Part of a small language model's weights.
Size: 8 layers, width 384, MLP 512 SwiGLU, vocabulary 2421, 11.3M parameters.
Architecture: rotary positions, no biases in attention or MLP, untied embeddings.
Training: 607M tokens, 4629 steps.
Each number is 500 + 25 x the weight over its row's rms, rounded and kept within 0 to 999. Layers, rows and columns count from 0. Numbers have three digits each. The size before them is the row's rms in percent of the matrix's.

# o: layer 2 attention output (transposed), 384x384, rms 0.131, rows 54-106, columns 128-255
# v: layer 2 attention value, 384x384, rms 0.146, rows 55-106, columns 128-255
o54 097:508519493513498492484505493502444522520508476468549505485459492505549508487486545507487490502494476459455470516482474445464509484531501483517507494527527519492489510514488513485491521504534527502484470503485476498539473515498520474469529483506536531504473520509513476479496479541492503481483499452521527506494457472493501485522540478520526528495507502533551501497512532475480517533483
v55 098:469480514539475497468506532480516484516526537474491504467467472497502520470504518465500467494478527483487470504461492541508485491485470486527538463507469474518483548501467483502511534490476532497506470445487483511515525524490472523520481443486496459511504531509503466508493505517504473536473535491499509498508474453500468511498507472479542510502477497507438501450535490523515482519490
o55 094:479476573514541504506518481527514446506521506519480464466464481527470487527521517546504490451549491538550493516511545526522475508519519501522488513500473521523511460464506529493513530530463483543484497523483515477525498468533489446484539468514503488514526504508508496503527514482485510473546499521579501504513483481524532509551523514500508485493505476479495510499471471420522449526483
v56 102:530468502531551492466509502488479505492502478520483512554512474507501501486483487515549549485467492508522502501481508548510529510475490517494475468470497516461524556467527535506478512473476532459506491500528466499513506512509489511474495505470528496466526506454502536514511536473537474512501508479427505513503517508456488493496527503492505456492522471493496534484473518513493480499492
o56 098:538518469505506503499477522489488521510478504515513527507517498478503509493481491542480492520520448489493506430555469519505476467516506508509487503514493482472488471501477536487519517470564462541487467482488542512496514503457501504498496511491457515484501494518471489504492510494459507483474482522530485497510516474573521536540482478419501480494549493465493512478496503514550512521498
v57 099:528523560481474491516492511494521475478497517503522528538537527486469476510491543455483487423489489504475499470486537523517494500517484477524510520558511460517517496540505455501498499498554558518497451513534494502491489445493486527482549515454525489523515489508477481491452461467472500510474471525518497484494481523491506507512493470510488475490465483506476509486497487541480509513470
o57 097:544479445542514511493468461492490545515539474481488526482442490486510459505540492528484464548525498530514486534549543468508524515476518498429503470446516519482458497488495514544479491494532498471509509459491510488525453498486480463533483511515534460499511452495513460452474486491503511508536502487490518505518544514507482509549537513527551483526521453534505470475484481511476491510519
v58 099:491490508500514513511463442468485500488489526532453497462476465492459506502486519528430538478510507495505497532515513491484477455486539541500507505533515502477485488475507457468513486537495497473512558517546479508510475496503523500505470497494524493459504514504506502524497486500532499492490549514496504477494536495533487515494522451431475489506537506488505565497493506535516490517531
o58 095:544526509538520500461512514479482491496487493509527513543521513498487490517498465466569499514477568492490506534512469505536478486561479498485472521449509521488531458484530534507512504541438511498452491476469464508549510478499446540480519498490486507484470478509485460496507553497461513505577472501540491537536504525489484540465481523496518491479481502475492458509502545521520496532530
v59 098:476476510555462499500469512497470510460510484494503525476503527498516520564482515466460457486478505526484491513482552484500506511481533535461494513514495466527482549527468502512506504472502496530522512481583548487477480516447553453517516489470502512492462479484479519492478477491509474498516507510481551451513484542502488485515482546496486499516428500493484488517499516513528459514477
o59 090:486490510475496504489499528485495491524514479483517504531473441519481477474517492446522464495483489483490532520561465489465477499474475516517501500482483528535483505447470490493453470514448450496542520517539501498484484448518473464544494505461477500467534499513456501515470539505502479523509459450488493500459509525503479523487534516488503518528519478492561504480524477464462483449520
v60 094:472474455435504478472504524508467552534484503551528502510492504446496478501551517522500477509519528469482416492503500473502508482516527517513508474506499540458528511523505513466507503545515506521456562506476465512491565505492509514495517522501487504488469501489477508502502529498542490468514507542469534507527513508501450460506526486507507511482480489494477485483524519504473483482457
o60 092:518505493536495457461451494550495471462487508520528480469472517557486493497526495495468506440492509514494539497460507465461505448458483511510495524502535477516507475490505494526497483499426537486450532543530513484474456515490510512567528494490509460487478464497511522502510481493457549504495540503504510517502512486490507504506532519510500508499476473514509491526504505488532494482535
v61 097:473488491524500475514475491514518491496502549471502465488503532492498504501501490503497484494491474484460523543517464525517526519518520524511496530458491483450524475484478533549514526506482546495492528486493469508495492499545514542463490513459513506490495499514497496452504459521538489447483481475518500489502502465486478489497509504477509481521498535509522532492486526505548501456533
o61 094:492493523478496506523516481527499550524473519532499511476552537515523518478521510474492495519454505498499517483516504498492506500514526518508533546450511531501530521523515508422534412509441466465486521518518513496525472514488517473495469500459473515500481505485533529517512506500479505546481475500477503466467490517513499451493443543509497528513515470516517514493524552476512509493513
v62 108:518473500491469526554497526492517497486508527497527505502517514450510510511472478474511542508533462486484555518515475468526497539466465519497474489467478531453499506482514497502495509465481474481525537510513494493515496474484486492479499479511503544536488499444512478529525487500485481527491515517506507483494538520538539532499501519546471512543440541504517465490481509480506503563451
o62 097:510530468542438499485463510507488416487494495521486481492481530526503498448494463507482529477492536478468542496483496508479511503511465537507506494498524532494517537561519506475500475499521491476506513508493527468493526518495526503473487518528485509486501490549504489489506506546505494491471498452497500502541490496477488463465461545524506480499489490514558494519527469513484533516537
v63 095:510517492505457482509491481548459498514492458439505458509508439516482511473521511481488505519502556541541519511497480548517451527481493529545510502476492475451519492495490501509500473511481513540461515487504527514474501490458530525511463492497473501465472496530493527466481520515502521439506523484512526479519526506493499519504534529493478491499546497536512516509521456516449542541501
o63 093:525503502488497520474543532437551484479484442507475535479464493503497471515498480486516473506532513522496482540499498435541497496465530504471492480503503524528482509511481494485529488490524465540537501508521490507487486462514514492517509482505510450509490462462534539470503481512526482509454506515498454488486499537533525501510475502487507472470481503506503504463484505456539437505508
v64 102:509498538532532476496485499494470499544486466481517533514503486459514498507510538504514514484516483483489454485496495542480525509519494518511499511486519492503496494505505501469479506484553471508501508513473527483508519474492496512493496521481485499533518511525530494477498506531494499516523469541513515511448485468493507537474482523487484523468447523523491491483491520494490529486519
o64 094:533525481506503499522472504483496482511487535490502530483475504532521497498527460488496485519505490515484535557481505530506565513493478533496494546501490497524475480496494510462484474505455508473502494452503525495512462510467498517476506502519485537479473493486471483476486493483492482464533521478487510473534515531501501528528507507528495448505513505521512502451493517485511478476455
v65 102:460507488509442489520483506565509536503499521533496487522506471470510504486477501504500450488504502496502516483488464513499497448555506495463488489451510490493510509497482540496486432513541467540486474497484540505480516490520497485461470504482529525486510506491488485476471483502478514480501497490461498526498510489514468422449507539465465471564488484511532522487466519489532482492506
o65 100:529488509502531465504506503475524487479464552508505521471488497506532468476532522490456516542481482463511477483484451478486536497480493529510542522485507498495521510541495470493523489501493526485562475528483535467509458499485522499482494508498561507503535489488471560505488510478507463535508513496488495476498490498526480500497499502512510493558475508460494473502452506498521544459481
v66 102:530516493469476516511504477515473546487508482504446505498463482531485515503534476549474506499468517538468479483545532458514539484536506507481521521512557534499522503506505538485503482547508505529463484484513477501517518549494508485487524479523481507500512470541475503504504488545472478491498472504530478498529471554490511487492542485524494531466504483451533535495518525466497514509523
o66 092:463521511501505505514491472506491514444490478533478498516502511492463512490501521479539500485456530457516467537523512527517508513441507428522484510469521469523560500489479492499489505501473490501510493553498492556457488463524505499530508475518518469491547486501487475471530503424479482520480510529501502491552486458486477484531540495478486509473461517522468473545504494510485543479486
v67 098:497535476533501480558497492516525490474526519502463519487501524489474494482526525498481520473503515469462520481472499495487498440523524465515522496482520498502509475519522529508525512498510481511476479463490529527537494503518511502487492517500507501495540499531482507488550473484524471497524484510470471510481497525475487512479485475500478512457550477502494534531512507488487501511476
o67 089:483463518523512449463515541489504541552524504496488503509503531492506498510499539537510509471526503465515488489492533478507496510497540522500508531511451468539547534493473476542503520520484551444485458508476443497451515513539502492504481490493527493516489454527512497507506497533526488486511527516553540477484486483497519510494500510483523474494503457496501480503496499480472525525482
v68 102:490514489517486500466495492471455502445495511487461511500529469460469504491509521520508516518505513508494480529492522513480524517448466493510499550532487527461472474477531489496488458507550540506524530456496533514516498526483518487519519516478498508489487483511493516513483528496532509512524485495504463482504481497488433548506457520493483484512518489497472483493497517494509497511485
o68 095:515527458554478509515514514515518514470502475518543500480513501512514491517487507526511486492528493454503502528493498508500471448499540569522464518497536515491477500496526447484491475494466473485547523541520509481490469519467527471460519512469507475477497486477496533501531502534481479500469531459522509509518473460505463493549497470463500522468474521473490492544486487480492516491502
v69 099:513465509476496515547486482500520527479473517462504499514487513516469472472502442494487523518502542509473527442497524499478491489510504497471525535530550511443527494529508439498466547545503525468490489464517524520470511443463500459487489515502455506467519461505554482505479469506502527487454540473499515501491540543523515473479493503518486521527521504493500501489473462460523514472487
o69 097:495494506464475474503478476510537482493506560511486486524528521498483517528475496449467524487460505520534526466496503508492501490512521453501433493481534515482497536466488475494512518473506466573498474508570509525489479494501528528503492495545511511508496508501506512478473490537506467500503512482475516479513468486481515516474510483522472467517487525515541483493519516496508495469501
v70 103:465470494483520534501506553461474483516488471460492511517478489505466517500534490428436477538493482489540475468455522469493495480501513506521531534498487501511496507472513456465482503504518501445528486520497541517558482543478499488532481489480507517469507524540509500483495528484525480532457494531520551500483520514491499504514474503489495513516535510508500509531534496518512498490506
o70 093:537515533510465468444497499510528489487522504484493502494475507495493500511466508489516461454494548507534483511540483480506501479550522502515519500457523518506493511496459468511500498528511494521531504510500489478481512439513522471487498498482514499484499518504540495528489528482513526493546488519494479497484495458478511512515537526519491505500485530450480512547507482527508505510467
v71 095:449497492486533537486519520471506516482530491485480562505513476477479521476446520518491485474543512550471467496519482522472521501491496517519517464543461464518539491475496490468459507507502523495496532509527510467507461475521489511467464518481500481462507490468514519525520493473532528524510498477510456492486543479516461517485507561467495472494468465479477500481475544513540504490484
o71 092:536456493490476523464495550551511501536489478546500509456560494518549500499510496499527517485486481492494517512461496493510462491511492489504509478486458439526487460504495506485543504505480498508523488506474521480475493504537504489502482528536463501525500472521519501536522520466485487505506515503534502488513496497471513525485469506516468486528521535479490442488484467482491478546521
v72 102:511486536537518508493478455503508455512475492487493496479503498502558526515464487537462523496492483489531470500479509497495490545480525495486511511488488496522475535546475519512501526495543545490477536489493560500521556492502429535485525515503520519503516537509539517482511503480488510495514503462542497512572485481492508508534563459493556524527476490521489478491510524495471527504480
o72 093:529499459492479500539505500448467511494482491518520457459472541530474465490495482538510452531510486491522523481511481505513483527540533506496515491490483482492504510473511516516471483523455509535485484477521467492504459529511534494513487511457496493519506477540504500480479469532539509487522506532497503502441542487501491480453475515494509501490520514541508495503513500474475488497489
v73 094:532495505502491517512492474490490430502492511486486476535506487511500497522519516504559485525517521485489511563494480484526498494504483519502493517528520512467484551473494526522519500497509490505524498514572525527486532500488530516480472556559476475524517473519453500501505500526491496525510478484501500498493469507529497497504518461497535481445529514460481523508535491493494508475486
o73 090:456500490506516558500523516475498513524525499492545507522468528484505493508521451464482513516470555513504491502526510499483490483482537488506486449487514453503504508516469480514516530517513530513468523511484514440490520476502527509518452477484489469526500514478506487490499513468474492520490480538520486493494486528500476487510473515502487526486481488547530493462502479497482532561521
v74 098:486481490494497481546503504523509476515471487527496484531515495541571510454519493458494516462510541508536494496511502480490495512501465499543478523505510460475509513496472519504501537497484507525492513498506566472520505517490490506500423487485455543499486491526505526425504540488524476487460537534504498487489488462512477455533470532507459498473484515519538483570514535511515540453511
o74 094:548520503476475504488494475529483497481513499496438482513492550504511510498491457449487476519472504519514465462499474512513474466485510494472507479537503535543481467498501505510484524492534528494507456478528466467470527485528549510503526503517504457510459491486504466520541511495538531499516509523562476472517509450529510533510454513485492483525495511445532478512471501511512470502527
v75 103:542447519493490534550516483463486512530523517494491501500523511489544503524462517485495539497463504501556505497511530474507497487495517503536464429454493511466534509493495517478508466499496499488486478494426498476534511500503447516488490508448538495515493509473481491527515490551513465480497493524474478489493476529521504508530464505444483488469477497481511487485559472517499487498458
o75 098:462496513535467504470485550506501556485469523482513482492463512529486543459513471509466504515538455567512518520496490538507538524497458570530468464518509457535502519498476490482488507503508490521472511495503493494500476509518470536484441509520476520470498485481491508518493457485474497515524449523480542502477494486453548504471503459459524468475480499488548528502502488536504538490510
v76 098:512526471511490479522512548532498475510521556478482493486501557536467502525470508541521491469453533499505478506511501480501514542477542470511505518480523488509505494496508464469506529495485520488516529531526501503521475471535503488513494480499439494473448528531505458450482430510489468471500508442512503505498518533512492467472572502529515475494545513459483482464485509436511478481506
o76 091:514494521476492481533516435496555473473530494520476519504493481489461533486509522506520515508508494521453543505474484541528519474527490471481514520497481512508491509495504529509476496510526481510513472496503514514537507494480511528508523508479533508493552498510534541520502489525502552523512492510516487469522475498473515470541491499482486526509482484524472472554510455487455535515523
v77 096:509477501518523500512519517530466490529507488463502459494519505493517529481485495496477482522532474453509548441505536445544457490464488457532510479496503475506464536510452499479486524489525506486443517515475529492497454489494507506517509470481496534502536485529505524492526516543533507472492513465512500520571491524478522495471475471488469449534478473522521521532490456508493473518530
o77 092:478478488483521501528443498474472505528459517503481507527472465481460476489523486484534553462490514535501495523496477514505489520510526500460476483512518524492530511544504464508538469530532517497492501511501521512560530488480471507471478507515498510518493490505507524494474488482497488527520522467476530521519535457503529524521471443514500536516523487490540481483491521485474498525441
v78 100:448491508498509519496526549494453496467499531484463526501491512485453537473516475474518466541522481464507481500490499526421512478491522494505535527523538459520506474528496490469506539524537459497501514506496450509510482505533505521489535497536536524534482487482517516486511453474525503505498499512505568508532516509491535433519528517506487497505471493502452460516476479497499498549471
o78 096:523499506482494489488513514544527478537537535514536503497534490481505522510533497466511495492444505456437531491467499515516474489497515474546473517489518506474487529513481547512515508514505522487517513436467501505537522517520505519562486455526497477495495524485500521476525508498479483488523511554518472507486533483516496505513519489458474500500524493503509513495552486477483486491496
v79 097:456497546495542475502521505494506486482481506466530483496473522497551530491483450481488515545474545511487527507492543502503500490531499544507489466525488523509483468496521494539474551455495502487495513477469536463483452476510514535536469495509505476528508520504491488514469501509476474477474505499541500469527429522513520456497495471508489519482479486466494463468525535558483484472524
o79 094:481488499489476485556484483485510488517548467489525530510559548549535478460492494498492509516514483522519515449486513547494501493532496498508521507481494480509490527521509506490501502525525528537470526476480507507542522459505487505483497521497496511478520493497544499485465490471486533518504482497527499526475501518487534531479526542455487492540476500471510498555492534472474492464486
v80 103:507520475482507490463500498519509486466510540532485483509506513458489543491513482520492531510498490526491524521508517461483537520506487532472480483467546536473507524509485476577502505491501510511490497476487526484452487514504531450522515501551502539540524512504506496519469504473519473527471487445515532499498561554471534526483494501490496488511458478525495467503470491476505549537528
o80 096:467515478471514473487453485517521511482486476475529488504492484484483494457480527474481519492497476523494520447525493507485477476496521497451513580483523520490544478471500485502505504502471452509512447488513470494482488497493503505501482513469519492539474492509478501514502438527484516486510467520532512488497477511491553511499456521461537536550536496491503523477466518504504508502480
v81 103:470483503476540480508518488516542500487474489522509533526469536533482468457513464510500474499530529489498521476494478460538450484528474497481483563462470542535526482497523500462501523477501500465464499514542452517451484505553488526486512515504525535504485487505530479502497504520526506500492504539488470507496511473478448510462493528468512494494513535521553493502476507471504448501533
o81 098:508490495486496475485455430565491480513481498484494517489493547485465519523513538453506500515498529477474480513520508524488482516512466502501535517524536518460530542474503483491508507556505497463518539523463526496523485502495510538498498512520524468471501495484476567499491494500486489489451542512471544456518505509471497499512511506546517464501547533474514488485516499470460486503482
v82 098:543536478513502486484505553514509495477468530497515473464527504518512508513488496428492539506509516537450481485482514537499470504507521527506521525455491491495550524501495518530477503563513471494496465502508473503491508462480519505474471476457530494458516478495468479477505464513496539472504476489516496483488532510464471507521479467453498508476474496552479520526487492465493560487497
o82 092:473524518483497482521475486509488545475533478482481521510456463448500447496487508506496501534506480452510470477486483500499548501468511524477478570522472474516495481463497494494486473474537504504506496461519529444491469482508499488490466513512553449505468497477525503523514456516519457496479502513487559543505500517504504457513506524484546441495485487474519539525497499528504468530489
v83 099:467530492521498495513500479525537487506450514458476589505486503475470523479496531522505520527526489547475503522465473516475532519518467464507508493492503532513481483518504466461489503523504474485466529499430522472525493486531489470482489485500506498460490527477528500488517497484495482526511481488493521498515446468488485468522485509534510504575504486463487516508513523462500505485509
o83 092:462545523491508518526552480488476504528512521493510459486494519520532558483493504516493485470538462495493506554507489508481499479519513511522476517508512539505494547510489471492502478491526485481509487513467478480532508488483522573512483465482491515485512508485476485504465512519510512477519531447538474458536482535534495506509495521526481483488541500518513476520506533502493506512502
v84 094:503483490519453524501516511509561503475511548505529477494409504522488546466469512511481474484545524523511531492512506544518473505519483471529488465470453492502503447475523495468496529457510494529463516483504484509501490574462494479468464512502509529495533501518509486554480540496462461495507507476499462492522498500505493471461458492506468500501514484446486458522533499481505504473478
o84 093:529461500507540496487449527475527489531512494478515480484471456482469485472504514506533517527475510512486496489492547495490487504490509507509530521534519499481539564486493498488524517490495511475493486516474501489484477503484469503466506465495542492482486533505511480473535538518512524468494485522521504478463546505521501545490486527527514469461447494555534528474500545546497519522501
v85 097:483555527461495511520482527497505450488456540516509548473548539493532530524513472506510532509524463449509488510533454567487520500492496493514458503499468519511529487497524474492503480523530487490493507518483535485516524476449505518489490460558494493483481473500519481526512432521501521515465487456490466504506429503507515497525533500514489540491466495513491493530519496508530497492531
o85 093:500505449472514533477537470468501513482514494454487518494505496458498477536494502533516505537521511485451541492474509509482516505508545544452500483513494544504486529474501522487489490501491526457510511497510505475532462514532534495555479446490462515484487519504485506510490467513496491550473480543534505502511530475493471509464538518473526461437501497486501510490538484505479490484506
v86 095:547516473499495503491545521535502527477492507488538511523501489533509484495497520489482520521528466461494482507470495564480512449549469477490523480534481473473479482494520517503524476496481513462505498520448515566518487449531508537454481475522523490514494527514512505492495473468470496479507524512504517492525484499549506558527500513494501501471492488499530472499545459514481511479476
o86 088:518489493517488461474485519514514502457518519531522480492516511462483538481476517532481536513483513526554498497481511510563491490502550498525503507465498497492465526476499459580555472470523494484457567500524513474529566487463453490485475451517455489555470497519502502479552505527529548493506500461478468522512525503499504483466527494499486474508485518492518448463494502497512523480518
v87 107:490474473528473511526471498471504553500516498505486507534502468497499514512489513500498522539502442491498471523507507480490531489524555516509513500510503535517519451532487529461502524569539518464498480495536488528474492501481471552510497433487494554475555494475482493499475499465540501487512492503471488475512436489513444544503491490490533560499494505518501528521506489496487491491485
o87 102:517546509483489480503537552477491515506474483516502497476535518478519486518472521489515491462468527476518469502523495479535467500514527494464509488527481511513519506473510504517513433486473474487478501516531511505468504493480499506502490510497473483499481486497499489525502528484475537478511561518509524526541546515460498489441534505534475453519472488488520518536452478485514492489494
v88 100:477490530504512492547499518493473521492489500513536521507544527517459506511493515520508511561539524482446497487548463501477500486500520522487513486480493480549528468544490546564482510502510491505477477504512516493519534481533509524462488529485434513508477470441537487486488508524472458547515474504476493523497535457499521469497500522476510520494549481515528498482466519496500479452472
o88 087:506541517492517513483521513519541498520513496488492488486532498491507512490546525474476500487437526501433511535501499474446512515458513511496476519472521507525491523432497483456507476495521500473548546495489529456477470463511476470533482504483507518444460490527500520529469515499499528498477501502508530501480474516510506517511478479531521506456501501497486465502525498520519537485536
v89 098:509488483472463541544477501467520516515486514511507536456464463509484478539491506472531493510505493520502471506492496459457583520448489477479477506484518462486523478489463478478512493505537467506511474479481536527491471499521515479528502522500544511458493496516508518496487476498495519511523507534474498515433509462517532513498518465492528518543500474514512508564512512500517486507504
o89 096:556506482534503494488500534519495518501510543506523447421529467508509504515525522513532528496491531487510552514514508464496501484473530520465470499460503491490502472532521527524542514501436501512506480465484486474455553543491458498484502446572521534485501540527494441506463510509534506461481514459465504479513480505514516512481515505501477488519505503508500525488529531462523549528484
v90 098:522473486472492506494476511533474512495469479544535493484445516457500513482510532500525499506506553477466559559509473527534501522495492494502489444541495515466520521498519515477507508467532509463494534503470493492568506490502488482462532488486543466493528480459482495543498549512502488470522506463507491514503483493547479562485455500497516500480564449512492553510499516482479492518493
o90 095:513505522498522494500502486501528504498537500491493494511530486548491484502485498476516512497513444506527553519489492480482491462526511499536461506501509479463520487490484467488526472524462525500457515543495464485467542511470456532501487519548492486501483464563546564477523496485498495462508492496521492481513489466512484500486489492498499504489448483469511482479492481501492492476524
v91 104:508521456501550491471468471514505501548468510458479463521483515505473487533515500497466499499493483535492502505506472506440496488453482507479445488504478507450477507501514533480512485466501508527454510460508542475495521497504489448472493519495567502495530528537492489472487495560492466487492510493490479479525465454495528497500518513496496497476515482521471497407488501531479540487462
o91 097:540460502513482487487535538441437502513529466484501501514459485490499499486494486489487456515507512525504536480495503465498563516496498457523527511499526446517498516513501497478483504498485499542506473469506460509553448471477528516487529509448507526523500492418496513503516531477559534484503496500488477538479483493524485533518480520502447484536502480473475502472486483472481536484487
v92 094:476457497513525494515481495484493471482518468462489479459498512511491494510500506519537526492540513537480458472491461505493444527457530456514527498466500501509563506461502525491526482509500474503520487480479449508484508486490529506519504480548528520518526504489527496485449496531495541481512539483525540499496483513509484510479453480513507481488569496494519491463487487482481474518509
o92 088:478465496491529482507514472543507510504487553496537504541474513495466532511498486506468526513481516507475523501498506488487532490471522513507448498472470517537520504474518460482478537533538487499509507491513533530478544481479489474492514488490460498474476551497515487515498482503512490484475501521513503558503525485473514502491512553496507508520542489464492475496533478484511495514496
v93 100:531538506523487498523534495524462490475555547502514515462540478457489472496500461503513540520502514522509446443475490523509483535463528468479516470495502533498475526473544492550520489424508529498471522533505443510472503494492439558491510525502486476482504504487523505471475501488501481523502484544528516512530548510479542441463486494510489514516468498478468531505494508501467488467481
o93 095:477499474502505456481497505526513543504400483481499514486534491482514495494484503525465506486500492504508517486506521508483462497543507493493532506485479476455504510509495526497516493499457475506525505520485484495530494476534517477464485532515482506540503510490477525526505494556487512480455487506492510452492504452526544556482494535478529533487486544499495507492499503521478493512498
v94 098:485527475487497526430530499523483502541528495531505503469504471506483508519503518516499537511553513506516530512514521511482482524536479476495512501508517478547493526556509499531487506484569495495483506500508496539491506530517486513517492482499538521536543499531489511486473504554523488513489468487513510504488502526530539586553494489508530555465459497513520499516536520487483512511551
o94 094:546540507507509489532477501497509517486539492477518518542520557476464510480487474537469505483468475471553482504463488508495530505494529507467530511493492473507484467475506498485481489449484510499468490496496480512514488488489494487540465474513495508515477523513510507509533521466504540503482526501503503486501506491499520507494536508495461470475503483484509525527442473505545522533490
v95 103:474498503454496490520547513479512530488473498479505510463500524522512500487460488493471489489488497462537551456504487465511501496522502489513439529467511491453519494459492499487525486464504495540481484511519537492517502507502504534516538480485501476496544524454523463532503493517494520500470508515523501494522467546551484462503451509499487515501493485486499479472472504514524546476494
o95 097:478526469471523502482511484483470490525508535494521471521481522513488503488505547519472517536519531505425541488482512507439546519498490484436468486477501487516491486463477465498486490510493551547519518508443531528511512489464542532471480509528495480508552497508489505500506477515531455535536470526447507506530488501522505492483507536524482523515516499482481514497509548517489460483517
v96 100:572492507493518489487518501510491481483465482479489537487454477465476527528508491517484480492538514471503498529466482497547488524530493493519512500511546485496550461494485533518493548456561498501514513496467473532425510482514504428523535518537496490493502473507531529467503548509462487482487453485520521484450567528494504493479514504547484496516496520506495493509492488480501526497519
o96 096:527496464518512521507439526505473492486499509478477490512524525496506491477495509465480525507468505470484460516465507451503477485515508501500483512455506468496511481541504511536506523520468490503512512487552492511477451522487527506511515454508517512503486502534500502472490470479521541470499504526453466477496493490533496519522506471514481522510523477494536489501490519465539523522500
v97 105:531476487504544517544567531499546491469509516489502472535419533477502492519527464513504480469481520539526485514520485464523545490521471504523467510493502502490513482506525476491495543494504544510523482511462509532533519497502466535528502515509502499519501509484514552542504518501510483468484502496468508478469508498502519497498502540545524503497494489464493495476512509507474499503506
o97 099:519551482454465522478511477448453500505498480509511486478513554488448517489497496459502509505506490457476543504499451486453490450513503509511499457454487475494535532476499555488540533505498535505495534538487469517471474483535537538494505479496504500469496515517531479517510484492472507510514470474505489503466521478505473493489484476489473477485533501481513482493454497506517523487501
v98 101:505463473528492487527510515523499524523502540450490498544510486491476508525497520560518510500488494469511524527505465477515496507499482487477514553484432536501511511451490527490506485510515468498505482539464524511490494469513501499495472559509502458474517498553480535439509511558468505534499501505506529501488482477494468519510500523493505437488527485468491490472532516504536464468478
o98 092:479514525507478508487467495533514503458479519550516511470459487523485510521487472512477524544525501547509510507510510501496468457521476514474532500505445545489482510475495477458554488481449531506487486497544526485499477531491501533559535526547458526513498485432490516534478517469480532480494541507490476524476509500480488515499472508477507481467491483503479495529456512462526526514503
v99 100:511544493495496534524524485448521489474541486479486515495498464521504496522488490526480529530507483565475515500506497512493494534500523531492585488487478502478520493493484511469515518519482505495455506505460511490508511489480517534464480522536527469497517495486459484546530514541495505463501515517539494482479550507545497499568483485539539491451517527485481562465494488491485483488487
o99 098:467516526519516490460497560522459544504516503519527558496508484554470481502505513510531508496486494491555543493478528488505469509503470499516459458509568511493541489565475452515504470489472502449568494487530509462498551527495498494502482495525424531497505488520505526464487437508505486549462482474467477490530495473500468517500472462484508469479491486477490486528495518516482534510533
v100 100:507501542526522508539472457514518487528527559486464475561520474529477492487493515495524521496543429499508503524460514490505508514523520450536510515494515494503470492471520472530510501563530512469474522484451490492535495478502526459487484558466502537493487493492470501496506486521528459511479533533533514508477495494534483509475479560515490529498471508472505513532506516540479470511522
o100 091:472492490516463508507503544524478485508491527483454521480481584487461484510513475477487482508506522464526517473512496484457511487536491495481505524517536523525505507518518535531504522508501500488488509498474493509483502467502471545488496487510470509521531496541525460462530477505468486546516480481479518468523513503448513527494521513533492469549484485490530486527509462557499528513483
v101 091:469460532492479515473499477507525491507504533471514475559508531491507503487519560516475506513472526443461502490514492504499450554521492493469526487530498499463531470542504487463470518501476482473458499488508500525509458534508502477485485518465496513498524507487504516507483495454494501468500483493499442482514530516524495521548458513475485501497510528492523562508488500485517493461507
o101 087:519510483537560448557493476495460518454486498493520516516547529506472541485496504503511502486485450519505527520501462447516462476505502454492478529547494479499499562498531500500529478534547473505483509531506491512508517525468516547478512507514479493525503494479511537532506498536487472507535528531483505514518453465533479527501514506548504533547481476467501530485483494493433507531514
v102 098:541510519495502494478580529502506451515448454511507527490497454530523500505500519473530517497491488519487529512521504480476496506471525485493469464546508489511531515526525502543530479491465467528526484458472437486485498483509523457501527486525491509516499489524484557477471546524501482498508519489456515509497522494510449501512550500500497493446504532499497470479498484473484493483506
o102 094:523472441538534500486470490534459515480466530487468458539475513509533472496485456512536482499497499485488482501466473482496463516488467519466515464487504528459523465472500472495512490418512527480461462524519549469530536502514482484484477517491478485498516516487514478522519495508501520508470487485488470527507439460478508520536507489493481538506509507488462557485506477479482514511496
v103 093:494532525494510503453549510541505500530467489530530490460486499479505439550494508452489533518473498489499500493475462537479509477509520531495506528506510508522484511511490530493483479523450525508470498524474514496527455549506483446497481505507477454491504532479496525456483519493508529482517476464490463515500489506533471466494485552503547536496522506542481482512516478537528512531513
o103 086:497472488529481501492538509470471459497472476501478478545468503502492541494521515505514419515507516515523474521482514481507487489495491515498530495525497501495476462489467460490530496495483510513529507501509513539509490518498504477512515481474490499508486470540458499517467520499458524509448531502462472546481515504522451461480503496482511488499490503460510487527484497478492420485481
v104 103:551503517469512505526496479492474488513474527524506478498466506515442518478523474578484544533502506514499459455466473524514499502494517479454509480507488493509472514519479500496504489548507495525533521491475506507519496490527450542540515487511476525480482488499500537517512498512503477524536501526519506544489479507528481489521500537498537495496491534505490536464449446497458503500471
o104 098:553500454534530532462476544512504508490515518493502450533470536517523510485509484446490494452537474535518521457513499490502466481533485478543495506482542491491469458488481516475494507452526494464512526524471472502489473505499515482461499491510484513564498516479467521511492492442487492480503504525453507484521530497481487460514432489501530532499527487472491513538507499532558486533536
v105 103:559478516512492487485533550516466531470491511565499508496527482532496486475478525480502500497471504504481479521469513529505535485472487535509499484447507538472486465530507478511472494495470460483527499514498496486488459525484516530490486509446478519488554496464514475497490492487552504501547487520483504518477502544486477537505450465492527515496490500539493511484526494485504529487507
o105 095:478554478516532464484515545505511497499481493463490479511499484490555497509510565469507518472511518496526487509505517488550500526474500504491518520473460500511515457487493484514506445524521454491468557525518504508467521468547495458469485468520487502483455495483513441519471510508505494510475499508496519477544473476499546449549517499545500485493518516534495514513478445523516480501504
v106 100:536467467524481583529510531519459541486489489509507516474529486535525535491480546453511507489471526504479481510475514513473460534484509547552505543510463539494504494514489489483474505496471509535515534465523537521507482444457501544483493515470518482510476487539473485533490500493512568541486535490501494503482497524518465506495501518488510475465490475535492467497502484512511535457458
o106 095:524541466521534465531501513511534514518486537508504511470475465476471456501521476471495497484518473499507517519508436517510492476505514512510479501497551529508483513533507508478498580514465513531521465477517514525469520508558501540479481521476457500485514498476550508516519522500500492473506477508502514468525475501500541509495543495473486478512477505530511480486517489499496473534480